config.toml
n_layer = 26
d_model = 320
n_head = 10
n_kv_head = 10
head_dim = 32
d_mlp = 1600
vocab_size = 2048
activation = "squared_relu"
norm = "layernorm"
norm_place = "pre"
norm_eps = 1e-05
positions = "rope"
rope_base = 10000.0
rope_fraction = 1.0
qk_norm = true
attn_scale = 0.177
bias = "none"
tie_embeddings = false
parallel_block = false
extras = ["local attention windows", "paired heads", "shifted keys", "value embeddings", "a smear gate", "an embedding shortcut", "skips across layers", "capped logits"]
init = "normal"
init_std_qkv = 0.0421
init_std_o = 0.0
init_std_up = 0.0421
init_std_down = 0.0
optimizer = "muon_variant"
lr = 0.0123
beta1 = 0.9
weight_decay = 0.007
lr_head = 0.00444
warmup_steps = 120
schedule = "wsd"
decay_fraction = 1.0
decay_shape = "linear"
final_lr_fraction = 0.1
batch_tokens = [16384, 32768, 65536]
seq_len = 1024
doc_mask = true
train_tokens = 374500000
steps = 11030
dataset = "wikipedia_en"
Each number is 128 + 32 x the weight over its row's rms, rounded and kept within 0 to 255. Layers, rows and columns count from 0. Numbers have three digits each. The size before them is the row's rms in percent of the matrix's.

# v: layer 10 attention value, 320x320, rms 0.174, rows 312-319, columns 160-319
# o: layer 10 attention output (transposed), 320x320, rms 0.155, rows 312-319, columns 160-319
# up: layer 10 MLP up, 1600x320, rms 0.199, rows 0-34, columns 160-319
# down: layer 10 MLP down (transposed), 1600x320, rms 0.0881, rows 0-33, columns 160-319
v312 125:224100160144132144139108122131133120117134128159116152120171112123131225188133138134097148111121081135131191101113140142134110160063063113136037159159103100107119141142171161130118135069167136182074142165133101092170151104118131129076178119134146138141147105091127153175176178156112076100203107155132170185077105085176152177167175177117124111137106157163145096133137117128122131107182137111156110062106071084131122145141088083098142096142125156193158082143148189145062093064111175
o312 119:143119127089153127083153121127095111091068110107157162112116141116127123116088129111158137131104154151160187123146155100083114165147161083173139159170131103135124124133046141102171063125113107108123126123128107172140153166101084144182116100092150085170142107078115115161152128129192153132153120097119131111207111142123072100124117088054194178060151123159111130145135075164117114195119145118112151128102157117165084057086127146153075179122109163136142089193181144068112106088161149
v313 123:064161096160103119157129119129168149112142111046168100133115133074121201129089118155093118109153100101139070119178164137126157114128130115092114145164104123107056161136143103204186094083146157168097157150166208131082130149076129070144087106133153183058118074177106070114079161130128140156124115147135121131146174126097154161115151093101116114170115146075145147120141174132148025171154163092112152119111099148160083195189187169128146082086115112125157122164141155151169096137149118
o313 118:074129145165136090142113105136082155146178102170087095161177156112145129199151084130105127091058149073143188128200142131083128167117113141153121089095119146102102165116136168122171161141096108167127133107102135132120146127148113081170155137168116095155177065122142143090105081102080073098142142160142075141136133183191076160132081079199114073125116114165090112164133108144157133148061129140146148152101090136122102123157123165109159173109130140138130126107067136118100096110143146
v314 121:152142168083173126108140042135116160137062121103140176083175128119153107114157204130193099156121132126180126100139099131106123211113096177134094111106092129148183089097116203167130142128138154067116155129166105117181146119130147105191143143117170143170123152123090135131161079101118135097114120124080142134132138130073142089129124128158102115126112090064145116126127071173101160052143192114118093170135169096064135100186184154172118163137132132064143144140141128134079120120132084
o314 116:121132169113155134130209123093075090101158188142134180128061177126110118059149153144143098088141099129155109117149149057127141089130186129114180152134086080077159103136127138148087187115125139141114165152149170099167115155123069114088134124156128073119119155160149139155104153150098129117148188174080143155082177121134194194130161115122131096107107133088141105094140099152181128125134107116125076109096189095091162055115096138130149181106134097178121100166163103132101173099076180
v315 125:075105153146096086108186128076092120121101106132166170133129135114091096147169161185168133135171106158125137146138114111113161083110160090152145205130144147116188142137095048135132101086072165134108166114150135160066086068079123105109121134160084123098117076120121112144055127171139089186108138108138107126132139113084165085144075115190137129100137150134122197120106133144166106168086139157155142177132135135157121101099141063117149127149126158069123144107124173114161169091172160
o315 120:174134120161098111178172123163153117098141154082128120061135101093109043074125075196213118140101177135134092172149082159091178163147133126119137146122123143184146138134098120125101149153129119136110124122125179116119098089123133111099140156101112108138071109129155166075169120167133096076072121091134139097150152115190162170173088160154132109147055187127088109133095127145167113174163130153145152106156132143105180178106100061150159085128091152130072157064134198143067119134111103
v316 127:132114173099153175152083126125129157094060126160124159126113200083104141071177163173099137123139130115180072124160139121144092153194072140068138102108064187079097139134130097099077127093144149102160114115124094132153103183171083151126154111114095159160130114136118090183133141100153137177166135136128161158126177106171140146079161142105095131212090074129102103122123143105147095117159100166122102154142171084107153114149104127104135162161138137159104148157077106076170124201140165
o316 120:119114092165108129115141184157078154125091090170147119197137146154110123138127124048133111128151080158170077105154156129066072108159169130129077116086111119083136216049131121100143185117118128119128082131089111145084151140148110139125133169116134130104151199147161158129131111125099170175232098125126148119118114121124128115078111097171161097142102094147163164170115116072150102166110125090138064108142108103151114124129091085113110153170122159140123128122177120097127093105052132
v317 127:109167103144106141157099134167124129093143157145099098120088143108069118130078135178150128152156109123151097171086123118140107109189171123100145133139095158153105174148136107098134079131069136175113177089174151066093124104088156062071117128089121108107068149147128115217142116132062079152157124153130174058168127126130150109156089110100176100122172112107090152062076127109138067148149192135113174145128093138166166186152092098134157094137149089107133166181132150156176101215169153
o317 122:099099115143106152137102079111157118138120085151129033129166192147158116149096101119173137146133139108096088099173185104162075145160130133110161143156113138144088156174134171166195090154125126083186132101135126098109138145017168107147155112102086132146140151144155108141062140150167090132123066134097153108110134101164124130114115067198062096120115149093147135145073156124100113148115128117124087117142129108182143161156085140114207149116090179139146148121174146088112141116135106
v318 113:068100172058143069140122095165125133128077124171151084127090097135064083103134124163123174156125098121151149148127190109145136096141064147079181026126182106136159148149129101111191196150084158170082180108149095163111059185075124161153056113132149079125128153134138131148154097128171099045067145097122126184153157194162112143122136150130146131155120136102109119158115134165109180066187136086148192140120157168140120089161169089112103151130095140128114111122111111167117092108152187
o318 114:144114108115141100148126090162081111145108084137146072078123095152167139132095102121114150102099100147172107129147114048128206082159117101112134095182092106118141147116124185110129137118111119152084140120120152094106109105140133080085118151157136126150090153124181118125095173151188098138136205148136118110095131152146147217118148147136175104119139083095192096059164146115163120145146099065070170137150099162100101085105169154122134131118137117104106149116195173167169109117123091
v319 122:097094111133142120128138124074147122142126163165188125121132133090148135114137114073115143186179151142153127126052131132154086162154104104107176157100151192101217145095111114135122096160123096109127100108106094202142072143177112089152073065123094055136097178123194147076173128135144141113191125081169084103163147133124129053108102110164165076165109150112141056139153115088135208140057104142141097074162150144084114078112079138162074151129144129163120180146151145163127166120159114
o319 117:171120073147068110103150134160132103142129107175156203115101162147180145144143165187148105147121138117141145163125104155148184108130107071143150115108110141125124132097098099109137165116153108091140137128082157137180136074146171143067154072092118162111118104134133140092161123146148150104109164149124059150123180120154150140131164159082124086148145106133106107130130170149114122070173136124158113164140128113143068150112144142093151101129083135119104127091117115082086114135114063
up0 100:097171123141099107168098095080112162166023146103172126123134068187135171166111074112126136211164119127129145098098082132087126146133124060164164104121112074133126212093093073124071100103127170096129159153115098142129150136140148109145138117123131091125096146171109195099141149134102181157088177146132115133118158100143180105129125124128167098162166153163108132154128161077110127134120139098175128114132089076151130126134134135055037118075091104155058111068144156067142209131140111
down0 095:118081154126159129161124109092142131133104129110112165133163106086130172121130081111148100108107106105125143094122114167097131089064114179112125186125133098144171150170162152157073116204144128142183163185141136171121170111164098101134192108139116085143165089140146142102084106114102187057153137155104107132125107075057196078084073111135163127097170178186119161096188097101132108208148152122053096166115122148131192094098153149160119100138163100115121131107165122128171162130082105
up1 096:098105141116093152157174144145134179129121106172124168137085132127090078104138110148222107098103120126180131100044136112116093104125078142118110104091128146136117119135148121109129066117139117129110117105167209173057131109128111127141123115083128148104130131100115097122166093118182172171112152193080145138143152175112109177167135129128092099122112131152130165168162127072133131110050156072173213084111108138149110118165119135126096161102120202162109150130110139137084077108128111
down1 092:102105128110092100163136111107110150091088150115124144106145147137056122157099092194123161176151110170140104145110102137167071054138100116065126189209158078115102137091139179158127065062166139153148108119184111118117133110068146149165102183175113184136105204144145120154153110172094125131171059138110174188104162116097074139159133129141142132089093133173097116131113135104181111091131131117108127126109139109121133139079108193101193124092129131142172171153079144120118084118087134
up2 103:096103125098180157136133177094179122174122150058117137099119157126126163068103134118122112142081108094140152135157139127088113151142106089122129140118138071143126087172135088127111102106105184109123161135136121144157173099186096091109082132084162106083090082091133126095124114099185133126146132126127158149167133124091162141122236114109136091115076117155142106107104140127180136188113161117078159154188114124163089108100134092091079193153109175085062155143081116141128135187126084
down2 098:099092150148076132158170129083153092170132096028111127104104139126142151057132157130126066137134143078147123073140187113186150063133138108053086152097140064131149161142133109054064107119120156161112145178096148160177133085142135207119136112110156141159115128143123134113178097159159112109151106115190100139131125160125064127079155152157147147149159177136069130117118134080121113167096158059098092165133115119173114141114090114128112127092174158115134135150162128136072147133187159
up3 091:115143199099146123130112141170103097128113139073139111111131089090214081129132129139162152154197101158081056177103081118120106127167106146138157134098083140115079069130125122075140194155088111104157111126094142055129093137138116155134106134110139082147176076124171126131175189116179105135139121068136103129080110071153146138130122119195088116126176103133119141118123060178160161098176141092094111138137170076107115129142121064112111147130113157197132145165128114145102093120135110
down3 099:167127155168157135118151110148149121134128132162112097132137125151110100153117154157083149103136131155202179128114135123147121147163112143062130076136097169153133097066153120113173106126122077140152106183136134099132142232150138201132142096115115166092151158126155102131150137113094168123090149082192152116167101153064199127123123100105145195098139159120150198110144147108070130154144145099091057193122143046082112155122074083124139115115163126205109058157116132139071159167119116
up4 097:125088121134148145081090149206110142103161080052154154085154097112090170080102117049078135110106196054148119158041089145100156127192091139168139071127198166169192135117115138109138163137140173095075098170077081133107103107159144081086156162132100161162131151129177124077142173151191098098105060124146154173147114142123127084134121156149107144133133158125097203108065113127147101140107122144151151171093101130126059153149120124145148181072153110154082123171103143110096087134133176
down4 100:153159159156125107138102110117107153102127129194138169094159157111187166179123088069114121136199045107121094166124114096131185146134087058137084141121174108126140154100148115113119115126124073172191098125086146083086167117151129175132144170152152114132141141052087161104149145094126112077101140085129100143156079131055168127174128113103117135127163108082167097113136122092104118144134167110106147204107132105125165138116155144110184134073105161130163189109112186151126083155122137
up5 097:113053141101162106117164059045126065150184104123171160180118138121076137119141131141106126111098096203095137073171122161123102144130148125202145131161127142194176106139141144078106099126171095092129122062137133083141093166076138147128160140146119118139157138060125148119086185106179125117077180138138157172146126183169121137131132080138135152118137191115131077136111168131147124162135154095130132110119116164139122116045121167148111080179121086055124090134126144117149086138112136
down5 097:093060121077139115141116155175116145120141205132163127096128182089138159145078166131105198141173079125064178204155178090110109103106112167087102101070125152129136125048120068090096092109110161180175160159116134146113166176146152124154071116209052142080166126146160136105106141159159126140095141135166177182126120102161141141129170107130151097115124156174146171177093150146174094132145120113100066100137156136173069124138133119172142094093197064134137139119117139133112140085089155
up6 101:145166074078107131114180116143159175125173092087101119119123149119144153063146123108106137154165124136095132143139174091093145156164113139090157129186152112100188095151130141145093137097101091151174120113206182060105102148088150080119125143074180114137131093124080077110150088105174160116104053052143139141136134154132123067167139135112168110135101137183140155148123141084132124099082158166096076116119089098155116127088069133178161130064096125156134092166116102126181132085049106
down6 097:118140099142091054155149150069133234130154162107119119156077162155148136166058153153101173112112126102053156103130061127146100139129155130140126082130061210102194147090131131155109115117172157153079086181181110132124143133101123146127177112136138046171140109151130135083152056125148146144218104106068146172117129153136125120133142098107123155072117136126110089083089172119070139133079128233108088126159116094137200144140223164137130127109126117125084116111117133119189208109103121
up7 095:135095062072177155162175134113124131126092103137144095101155081093082121137125067116099150134152174156162122101096145111121121106104134126103148108100089185108161181086144189145093086117111096114168114163163069079095139117119173116130156157084129140115132061097154159095123130156041146120130116106133134172156120155140119162164165088111092123104099124124123123148085121113180216123113067163095072127091119115117085132152161109052098135175123142147115140124111166144140086084102143
down7 101:093089182117075135113144133107090100119055107093145112081164154097101132082113125208096158086079144173123163113142138090117114119137098136133174079118154115131151131131098150146124141113090120163102149107182152120142070157152155094130098183112139168229112163104136085105077173098076114163127150153102092128138152101108099117214178131128114095156188145098145141100106088152144161141183154117073091128132150094157142130108098100055136133112164133122207137111113132110074179149149161
up8 105:123129111135136108117079107149101089109168208156189164114055115089066175084178075110154124164151163127090164153168105090173156135156117122159106125064121118149164110148132090163128119142141110113129077141079122102128138110130155103089179219119089119097123101129182049190115193172151207123122095118154080167130173144121066122102175119179102086136097136114146136118162107149111143082101136108129114092106144108104142147113131111094120158178107118174113121154136119120096090042173129
down8 103:114115156145147138172082115143102119086156102185123122094091165163127176127167200117152111139128110081114195117083116119067109117124127177135116084119136097146134208134151116058151168135115057118126096147156089163108112099153131090151080120104134149141167107145132113107132056095139099107125133158145128121174154173172133134155127177118138135138185187074150108126157092093136074068174168119158121123175134147125127108105137193097106137140149114079088160154179138118173130161115156
up9 103:123129132147149157102165160162113148135086135114054137156168108083112133146097146049100121109112092173117205068124133149173072076119072121166126124077141099114159128123055159076127099112101144142123142084090129159090108094154130140141073133120174173120132130139104126139078166181105140135142088131088096078089137117082097129074152187116171170193135150136069123142119147102130145110130115142143136136185134150179077109145072115129190146132098088118148183169168116115143169145134147
down9 099:122128115142153059078176190133153171124152167109097158130106161086130165154091129150127184112164070132105129111180177103110066111179146076093094120175144109112143072133193094090123140122070138131078140140129103142107154172120098120093145110132107135200109154140158123150174139094096163098136123130121125116070092093094142143084078114130148135120129102141115131085142097135075166106147163131113106139124096152152116141118142123101107131114109149126122153069153137111104158143102191
up10 100:100140080145141173150119178113195105133079124137142130135079137132087208141141126128129153159102173067140155115122090117192131134171122101130081091123074178160164136115169146146169095174134154135115095116133076128100113130146123146118162108157144081123101185147120172122130094135111124201174096113089124099104125105167175089117126173113130120159077094061126195074168150138097170082135127079184132124154067149095091141120110102141119186079132141086090165078119096166213128100058169
down10 104:146138122121137171101137144107099159107154093106143116155122136189148147142084132153109128210124099143117165150137148131168150141164072165192092145082147148108156146103101111152097132130145148108153127127146113117143131151084140114083131076138088155073174130066129121092083096108158122124136153060109095117122098148091185152128117154139118156150134073199078117144071137146149147104100136165163130110104117083148193136155175110114113135168080144109159097088105106061190149090163193
up11 100:088145127141127109111194147175173134111132052144147129183150163138116126079134120185107091130114119109177119090185089058095074068108072124121149082106085102091087114082149112138115150059161093134146171093093123161131135106055136132142151112151105166098140084079146098093135145131153155136108137161144136112127126162138136084119145116133131181152142109130104108144157127096141094125116088090191058142175098105121092078165173154124144114093103095194178139191129151097150204132177148
down11 100:170101108124179060049078138129188069109112135076097133119093174118037125112075184149126108126143181150103158061077092172165140132158152147089114122116134156141214105083089117142135102120131118126154129153140140129068130198135105118132167119144108116109144088148108138124185112100132135143124156185103076131169141100142117091154110131117097151158129148183140161146127127116163115121059131144084086160112113096123090088129179175172148105146178091118146102106153127077156130154128093
up12 105:157116102137155154082119186112132146114105109123164128176164138150129137061121135094079110139147140125203179130166157123044139141121148185092130107070108114097149137138157144082140096084164100071122151141130106121114121155113153084076125154136099099094156161135154095150089091154109176127128149125088113135139115179067152129078122096182120109145131116072171162139088161080104097098109182139083151169127170104069132105133090124064085161116119140168117106133134130142138090110143138
down12 101:132148172143149123083145115116089182095131137110131141072099180174097169101127127126122158126078162121159103129143126082146157144108115137191148087140103135107152116115203026080163155167138103107148110155159096156150172132145116120130193136105147069046142144142064158167140162142158132096072122114077085093132107114133105083174111102152110131157073091132163150213130095108109084109126112082084110155095171136106090201084122118171169120129066107178103120185155095104115192140141078
up13 105:094195135125145157117117144109130085150142061139153116121106138132052133101165150129138097150147144160146147148122078040181119113138186122132100159111117041138128164149195138102078115116141150066113101154079164087133124140164049104071141146121124147132111094180076188161145141121085142143142156145133095160136166145101122182101139055125137167175161060126164098205097092111133099160106154132111112106129181143121118194157085156148139127110112134100122137115157108127114056152135068
down13 103:121138095073136102147112127127140114098087117133119168178150155172140104192121114105154131137178105112135213148115109075106174099091222196165123080091159128146124188142121151090153174144109170093141142096123130115124085114123156123093135113113126091154095120114105178174146044118132094156139186110109088100112127091122100165132125107109112147124134186139188091113142155101172113136142117126080104160076185192099070164089145146094165090149160111129127130124152140160170158096152039
up14 105:142167103122102179128130176156064161080083086130080135119136212127140126138155159129124098132184125101135048137078152143116162148181196073151081158143112071106152158153094142115133126127161145122096177069140120121091103144096096139139143093167173106093146145139111076109136105156110135109134109165139128130135085135122121142146124148143106090109117114136167084144114067175120100126153111161126138111046203172164149113137119149118127126107139121139096065137118128153119096138146025
down14 103:074185152123119102140121122094101109125077131128138141129155158135134187147159142114109182187136112135157091072144121158113141124156140071139157077111171095106105085167153089122097082122106149105082160124135187115125147123167105123111131092162211129124093105147107048142128156183127105161135201159154116108165144088156104128182151132151132079146110108112061130134179047167160166183154146198146094190106125156176110091098109161105100176092133135106165139130123154162172111073119140
up15 105:137128086129147183167198142121122118149086133092102135113131124098137145161080102127116199135171170098094119133176094081154176115141121165109101079125085158147155148094105091121196119092088169176074138113135131099131145110189153095047140195136125101127105147151125127108176186136069213171082198167117115088144168140099135110187168104091114118164109122144110162142127075082145113122208126188132124158082133066134151151121099100097079131160118158130124078133142104132134138192160163
down15 097:151148068117117149211117130124120120094128109137115136137176146116176141158153154101126216105115115094146091141167121122121132163178182114155089081122137090085107132112176110115112157094096140118087132107153103145096195140221106139178099130150143142178085125039091052103081123183133111145147158099159106149138106155144074154174098113113147094111145070114118169195095070075112135138159096121071116097137137163161121134155199110093111107136108136185203093130091089094098127134121122
up16 104:102149141125104146144091127157140133124106127152125091077081126145069087131176155117146151094117161110184075147109173150119169084173130111143144110160130148150136162135097139102202186127146110129076172084169128101138118150154112151114135132106121143110111150094128150164180133133096160159137107124090143114134127117111101066087168135161134165129163058154176134102120099096032105113129135094158131155143075175080105145145078146074141157068129132170160105112129118131090098121062143
down16 107:116075098107197139167135145205155075125043206131159097127123103132069085115118108116137108089048130087128102088110141112104128071148171137110110113133135121116137175129091171085154159103107122106111155150153117110138146103123107118106106102053109139209142100099088131155139188205147096095146130164157116163148099153123148166137130087098104098078105135080187182126148166070080139183100101135140148143104164095098127152115117133175178122092069194103129114149174159121113134126126119
up17 096:150119121138130209068202176113162138146130140069123137097092108096120147109068146131111114139151132139142210085161121163106110127098115112142183149142158129101140101112119090093160117102103123091080119112097147089170208120181174093124168155136112128181105085139114130130138120134130102101116130169137129080110115144129083128151064130133133136138146119045104099153103103144137095106085155134062151143129181126085122140157158163192098093132203105140176156106152171147035145158059142
down17 098:086154120129094059132126185093132155136152146144113136116099166101137104104201116087122165064161201176162094149151111103117085080092092121116180085155149135147113098140111152144141195092149149158143097103141159108104100149098099191143136173111102110149140115168145170114150151144118092066141098128097168102171160065105141160125103112132180074119111067163152152148145141095137115129161176080169091139087080120180108179082163147151078084138152130141154188092155161124143156094134125
up18 092:134194111104178083135154117156133108119114142121157127180125102137116064106174153125193176170164180157167101096172129128113151162141117139172073093134155155159147144172212163139090174155204095119109071116158154132122048080120171071210130176099147077095106087104181129099123120119158117095086176123099115099127102062122172150106129159106078113166151180054076073103168102153134112086169185112145180106147107180112076164117145113118131089159112173127165185129150105120145157154120092
down18 096:161113097155203126102124110169115114129144162141152177183131124136167105106141087091171140205122125093107123100172078135146143118092100140120145180106111161184101094187094117100132153136119152120062117139187080177111076171164165112059150097156061191166137161155136102185145110129135181167162147163160128108131138097124073136137102149127100115135160078106132091077142136066134100143175086124093120132093156055132128122164127107116098147149147101106158143177080126145081165126138068
up19 097:123076095142148143088100078127144162065143119048106141166114158156165143185171165208097081124156159093114086126109106147160122120080141076152109125151086148114133056150153095156129111174194143145086111102128178095097085186175202111117183100142140107124151150125131102152150136173158096127152061201132156158125135092102094099184127132116114173211118175083190135112106145097108142123109134133136113125167141100101176175096094159150140166100125156158117101133128112092127207103069119
down19 095:144098118141073148210122117108171106149147092181124141121180136112181117125138145145115121149143083119108110078133098098127133095169093088135139125119120108107185155082152142160103109130107139120168107135155074093146109152088072120098126155132116151150078164120102112137117117119154117060176144116121074078181141069156151160152087147112147129110097190138135155213125150091108108179064109138193126162105062093203137117128102142155165029157137102164138070111115120128137155145166171
up20 098:064077106171173134118174079157131148147106088124167130137133092136129095145106124200147080119148133112145118076077142114104110112188109157179087162100141103120119118185129182103111103161087159124120091087143066179130181151147124116116071148153120124164148149132151079156099129110109170127147108101120135149152069144127204109074156145149101057115124149192128125133167135178161113133163130117151166117134153137114125160112169132111200201128150178157165129099147100095129092071068102
down20 096:113146088165084194178118089085109128110084125125112062113150157090052105121158133136107142176135124077102158150109109123118131182136155069090126110130157209171135102101190080173084053132165154124147080098096202160110116122105105134074118151172137098171138200097139097125063111077117113133115144093137132135146145144099118184178160137139157106111141165182116166124129174149116122176128101119152149123158151143167127160120159082129124145102163103091091125168103147132130108086055191
up21 098:177113114097094180076123101157156148109127097117144158087145180140182115086169127168129121155090154115122167130184178115152111170121117138172182076135156140124132085095095181128099203174158055149142114117143131122134101129119128135153099153139164144097120085141169149125143155147115133163138174182201135105117100147121150120121175147116126146161134063117107078128180098059115144068081151169117142122128108137148073093157145127122132066157152051136104116129147115141092093123112105
down21 102:168136104098123151174110174104129071120076140196089133128150133141110195108083129143173113151131078145194133167172174191148126118099078094090103153170137162097119144193098109152153146093181086156078112176121053110171103085114124158130158100191184077120109084099083097122114120098143154171130132052098196073143149101088122137105133157146064129109142064180138097090170159163134076079159112132139158075182112168142138147106086100094159126091090135200171172156115099143095164130137135
up22 099:157063128111080100089184151137050117127104157181098148120133091146172181099092105101109133039099098121168109108152117163152154087161113152157144085135083093141064144179135083130143135165124126122120150127147142180169152123200168142130158138139126126160130144129102066188151075129123163187093115133150088160130093125177118117153170130135150046141109134162117155114139145087183169150188134173083134115140208138165179120142110163095105118136084110128105112130188162098103123093139120
down22 096:107135119060128087144175082115103092092117135185089074141102164134177095125204150109142133150133107119090082127167123172151143140153098140132089143092089118161112100118160109102184099112130135117117109149089148150093125114112104144151144188145176098132102205112062108197146117110162178123160164152111175048190075068183113119171099189139155144118104117138140136102171102150111148114116116136108098088109127181082131121122147119116110107094138142091116203164140093167163154150156099
up23 095:136118129146111086171144160068073137120137123138091122175098119112130166142134158151130162125164139107148087070102132101165146119086140104127109112128140111121142168149134116128064149112147125196147094165142134143112212129078113099136097161128142167122132137126138171127161167122162070178137167104175127120129116061152120083133148199174156193133175087040085148188127144120114109110144145108129170160098114074153086191111151163141117079204084168124182129139143139117097096173076119
down23 094:108120193132155190182114140138113101086149148157135109101164145128144088153157084189126155074124187187069100139173115129079099121057098119141118141190117125131103055162130069155146100088138101163150145147084150125142098185094102071163157144119175104156091186148121155107103129096093139133110151143113129123142093144149098098092129093123159103149097120158114105129142125108189161108121100115083066091124101159156185138188119169152166104146127111054114100122159113117086144101115111
up24 103:122141149117153079139141111158102111107117180095095161078160180172132130137090060111113099116094085180117133113062067067203177138170113168184121213174112118110144161170123044145140091085113154126145097178133106152109109088078139113092083092154114099108137181139153075131158129131103111145123118120135161123165119107167120093113110123103139128109211153138121097122141162137153104068163156170084084115173163164121124136086084117170105118151072115102166096135160061145158068107110133
down24 104:128103076099170107127063085207096160170099138135154072129194085104159134156131091054138078113169082029152165108075102110127075119128130117141130085151142142142174123162172099070130110165090145098153070102129166102118182156140157095105083119112157115154124134132161170090162164103112124134113179159128157190138212142186113145041202147184123150096162129107126133172106123156128108138131105178109163119109122129095085140163131092168093106170113127110098149094145125193167107096133102
up25 090:122099128161121125080071130115096157152083156182170149135066099099160163085126147093093144167174097131128142134116097132112114118110151132150122131124186102151183058121171157141144163163115107188101152065130154197117168110098142169138044077076128131128124143073185105147129142186119163132163091092173086192105127106136139114102113130094112110135138156100109172133117165119112160085107120124138184098175157165154104222159081076115099099157182177189109146112099119173118196156159146
down25 092:103110117160130133103097202150141132090139114188199151112142121151101193083153118114112159077096155135120123158077152118104165124150130139140102104122206161155117174086180159101125131211144075160121086131140122164141120110158111111135127093149124048134093118100169128095091100115144126190105105077095147127150102103102123140116137164093094115113144094194128136138113107110100126077102124078093075135144187199156176113123128118174078117173137128100125088110109129149133072140124057
up26 095:104147174110148131060121122044116105198130105032132184085117160118039122136089150139123139122137117130142131144082156124094158148166134125143102193132091111156116146057134147113120134109161102147131118105092135131220203181114165136108152086095164196090140098119123126186118183106089141139149140117102145115148138114123128136104101105162110094068079135068115155113120151133125139106124096126107177069106120110075169120139129172103099136177131196147095118133107097151175124125150110
down26 098:137115152114135093156157162113165126140115106175150145134078122158127128122089130109112138093082122135149126183142177151118125142143143091093153111059125131181166174109148169120140092152134139164159096105094174138164137178107131162097113145159189109111125169154074120152115152110145154141112139140116124045155142134171146128191107061110055173125108168196136105109142148149132134089047139102116116116107091121146149095133138185184156072109071087086203170113183127097170173106132164
up27 100:133140143126127099159132138112172097139155117110147156114134112132043139084054119187193150093112051192104137172107156103131170137194165162107119144095113122165126121156116107132154081143124059134116104129122140078126191116109120153100199139161095145132177104126170176150143167107117100129138160132136076099174145117118150154141128101081164183124124152170119125081179079162138171136123084133117087103108111136182198142124118130119117147112101121141092137092143093144158108141140125
down27 101:125122111102138179144047158101131107114141123135170208120115151090125102165089099136200069126116163110097170132103177069094142185086170151040131152196120158139111128119132167112142165155122086095147120190170115100119133148124116074132165168134068185168119092165196098127123133079143144139116138137084190120154133089122098143096129131180123111135102111134113094044142085116115166139051089134158126148134093187129120115082078117148130148172100130169131164102136090149144160095117128
up28 107:059109106091084078097161164110144141162140130110152145149145134089110102134112127099154158092106113161112096101111147164154148059126169104172107115175102137149118074130169147132115138085066204110149147119139092124120173129109112119106089158177223133150149101079133092141182131126226099134102110063117164108169104157018103139086134072110158108141149143098121118172053174082098163155147093086135136167072114129157118136174137130189126084116101158113129125199191100095208130104109116
down28 102:088114150118102170100096173198137183100162148135105105142107090139063115113147177099157141153086121137153073103153101131117110153176120091101134190088125158183170142146154109169143159202206097103133122153059155143133092136096134113091071194138121110143138100169128128077123168097063106153108127122133098174144118143066088171071146112135091092089140129078125130104080096100152114148134149117063157131131103107130148098176087083129101133175133086147100123141189147143133093117161098
up29 103:105060162121140101138161122161157163119098152115122104139179111149141114142180105108167092110139132136153168116111104074086154133088118178109137144120167134139091153119147163128143141102162137090158149107145127078163105093095145104125139134070117103130127097140143086149044078179067154132122110216146031187137154124142087130124175146116129138146182150061109094143093103098120158136144233147165157091089102158208111156076126156091093128156119131125076152104146118166126158171046137
down29 099:131104115089125203192109127183199141115151114095132139149140146106164099159129131187140154152103143146142099115106104143107114182079151182062197072146092110113088138141101123206137165088129082117135174154171170164101097131119117191122149120074128125163109155139111088158102097138092135101159142143063131143070159149134108111155159099127119116136169115123122154120059139107113170083109137140129181088177137107132166098103172165141167091135111094222087063122079111149207128079137144
up30 102:155171139142184127119137165140130068164135133129131179124155124091144140136113175115187092163193113120123165113072035099133148171143123136108118091104171101084136140129121067170088148100165147080094085139168127136075117144156116121134129104172138099147175149193084080090101098128148145122150131065154152079121062132153082096167166113129168155129116120146139082162090188105098131143164191123117117130176123137117101119181070101059072151166177136114114218116147115119140146075043146
down30 101:173163118136125115126134097166114159130114099116072190118128134084144090079130044131126149113143189153113178097062176100172137130107103168142134092095128158113131133121115105191196134142147105101135180112101147106108118150078130113104132109108093127137082132110148117096167131145199141099139134182117153164127120132127120119153155106136095119083105110125125084149112155130091090120078151113102148155102100070077151148156084121074146116191153121097104125085164097071129186127120130
up31 107:208126161142147136134167126133175105114104148123132096150139117125159051089126102129096109067099225156101066093135130054125146116147109165183137156091142109133147169101166128065144099116089115121099114115099141178123114077103139113167110048154162149143146105142115093147136106153188125111144108124072086097126159135173110148119130088101104169113133146095109137090123159097095156137169169083134070126153137167124172207088096161111121113153085160130089111085095114116133087172165120
down31 108:096081162131154163177118153134158160130100185156168181129112079156132150161195129090153158078090156085188127142165069146058149121131118098064145072142101132109111154127053136057141147149097109122127134158183090092096076086095158109092101139140175159112174111141128149173097141166082172135142122160092127076142013113094094121140190094090140152089158131066154119163172094110115149146084119091140131059123122096170106161127131130085065097083139173149130087157194144139141164147160180
up32 097:091146069112128125133103166106147212129152128070056107187180091117136122113081133117123230164179120140132114098149051124106134161128126117128085146174181133153100138121127147152146137157140165133135152141126171069125147132128140118125213107130155132151115105163072111128129116133144158110185141125066092113123094069114119124154173107174128163128169142139109080119153118153087163155115153071191099175143116056106072102134116148122098155156066129126154104133132072106096131190107039
down32 092:106138100221060158133156155169160132123133118169155154104127138151158130162087088137115158119129155136167098176176131109145174133119155161083146177107146146097133160126125126167084141080072142182118131211154085157088164135140093116117140173153124140059073127127161153074107155084139099130097190138120091151173129161098151141155103120123084122097082187083134145117098119120181139091132130120117115125091134198110177116110099088089140108160064092109089083111148144104069159127065148
up33 100:114172050143071157109134085101120112121140095085144132100145174141130123105202102134077146135135117088157171106135113162126118166116133117170109134101134197179148042148089134131095167132133099090143111106160170099067126147093140078116087101144097172090142120098116044128211093154153128132186118101111137187150142150130087075102115100167156154105096115106124119125228110106091146104119186166114122148131142159145112096143101123103183105136116076122115141088084098112122170121180173
down33 102:144139070141105176073125087115157099168145127199166123123150147104165125145104136123136157133087145113141135094116081111106132149186127169154083194168099154141124161056110109127089093141198111146121071102143100173058090140097118197123090126074094119114162187156159173133170125163092165096133121107140142185164126100105114071117166079115172075166138112106116124172117126136173114166163168149070111114123145174205150112147086136061146085129048156120102154149105119089237139143136151
up34 101:134195105140118150125096124140151098094104112142109124219173135094125149139144109060159114137162159089095166147181077136153158161093124100115084096146141054148175112131158125116149124063114127126152091140135098117157110120105116143142076119141115118139064130114120171195123110145097153122180168155141134109131091116105156134089158167087086130117146102135174186200083069116165161152074102114134178135151153127137080100107156113124118136088105121134206161112080120135134208190113080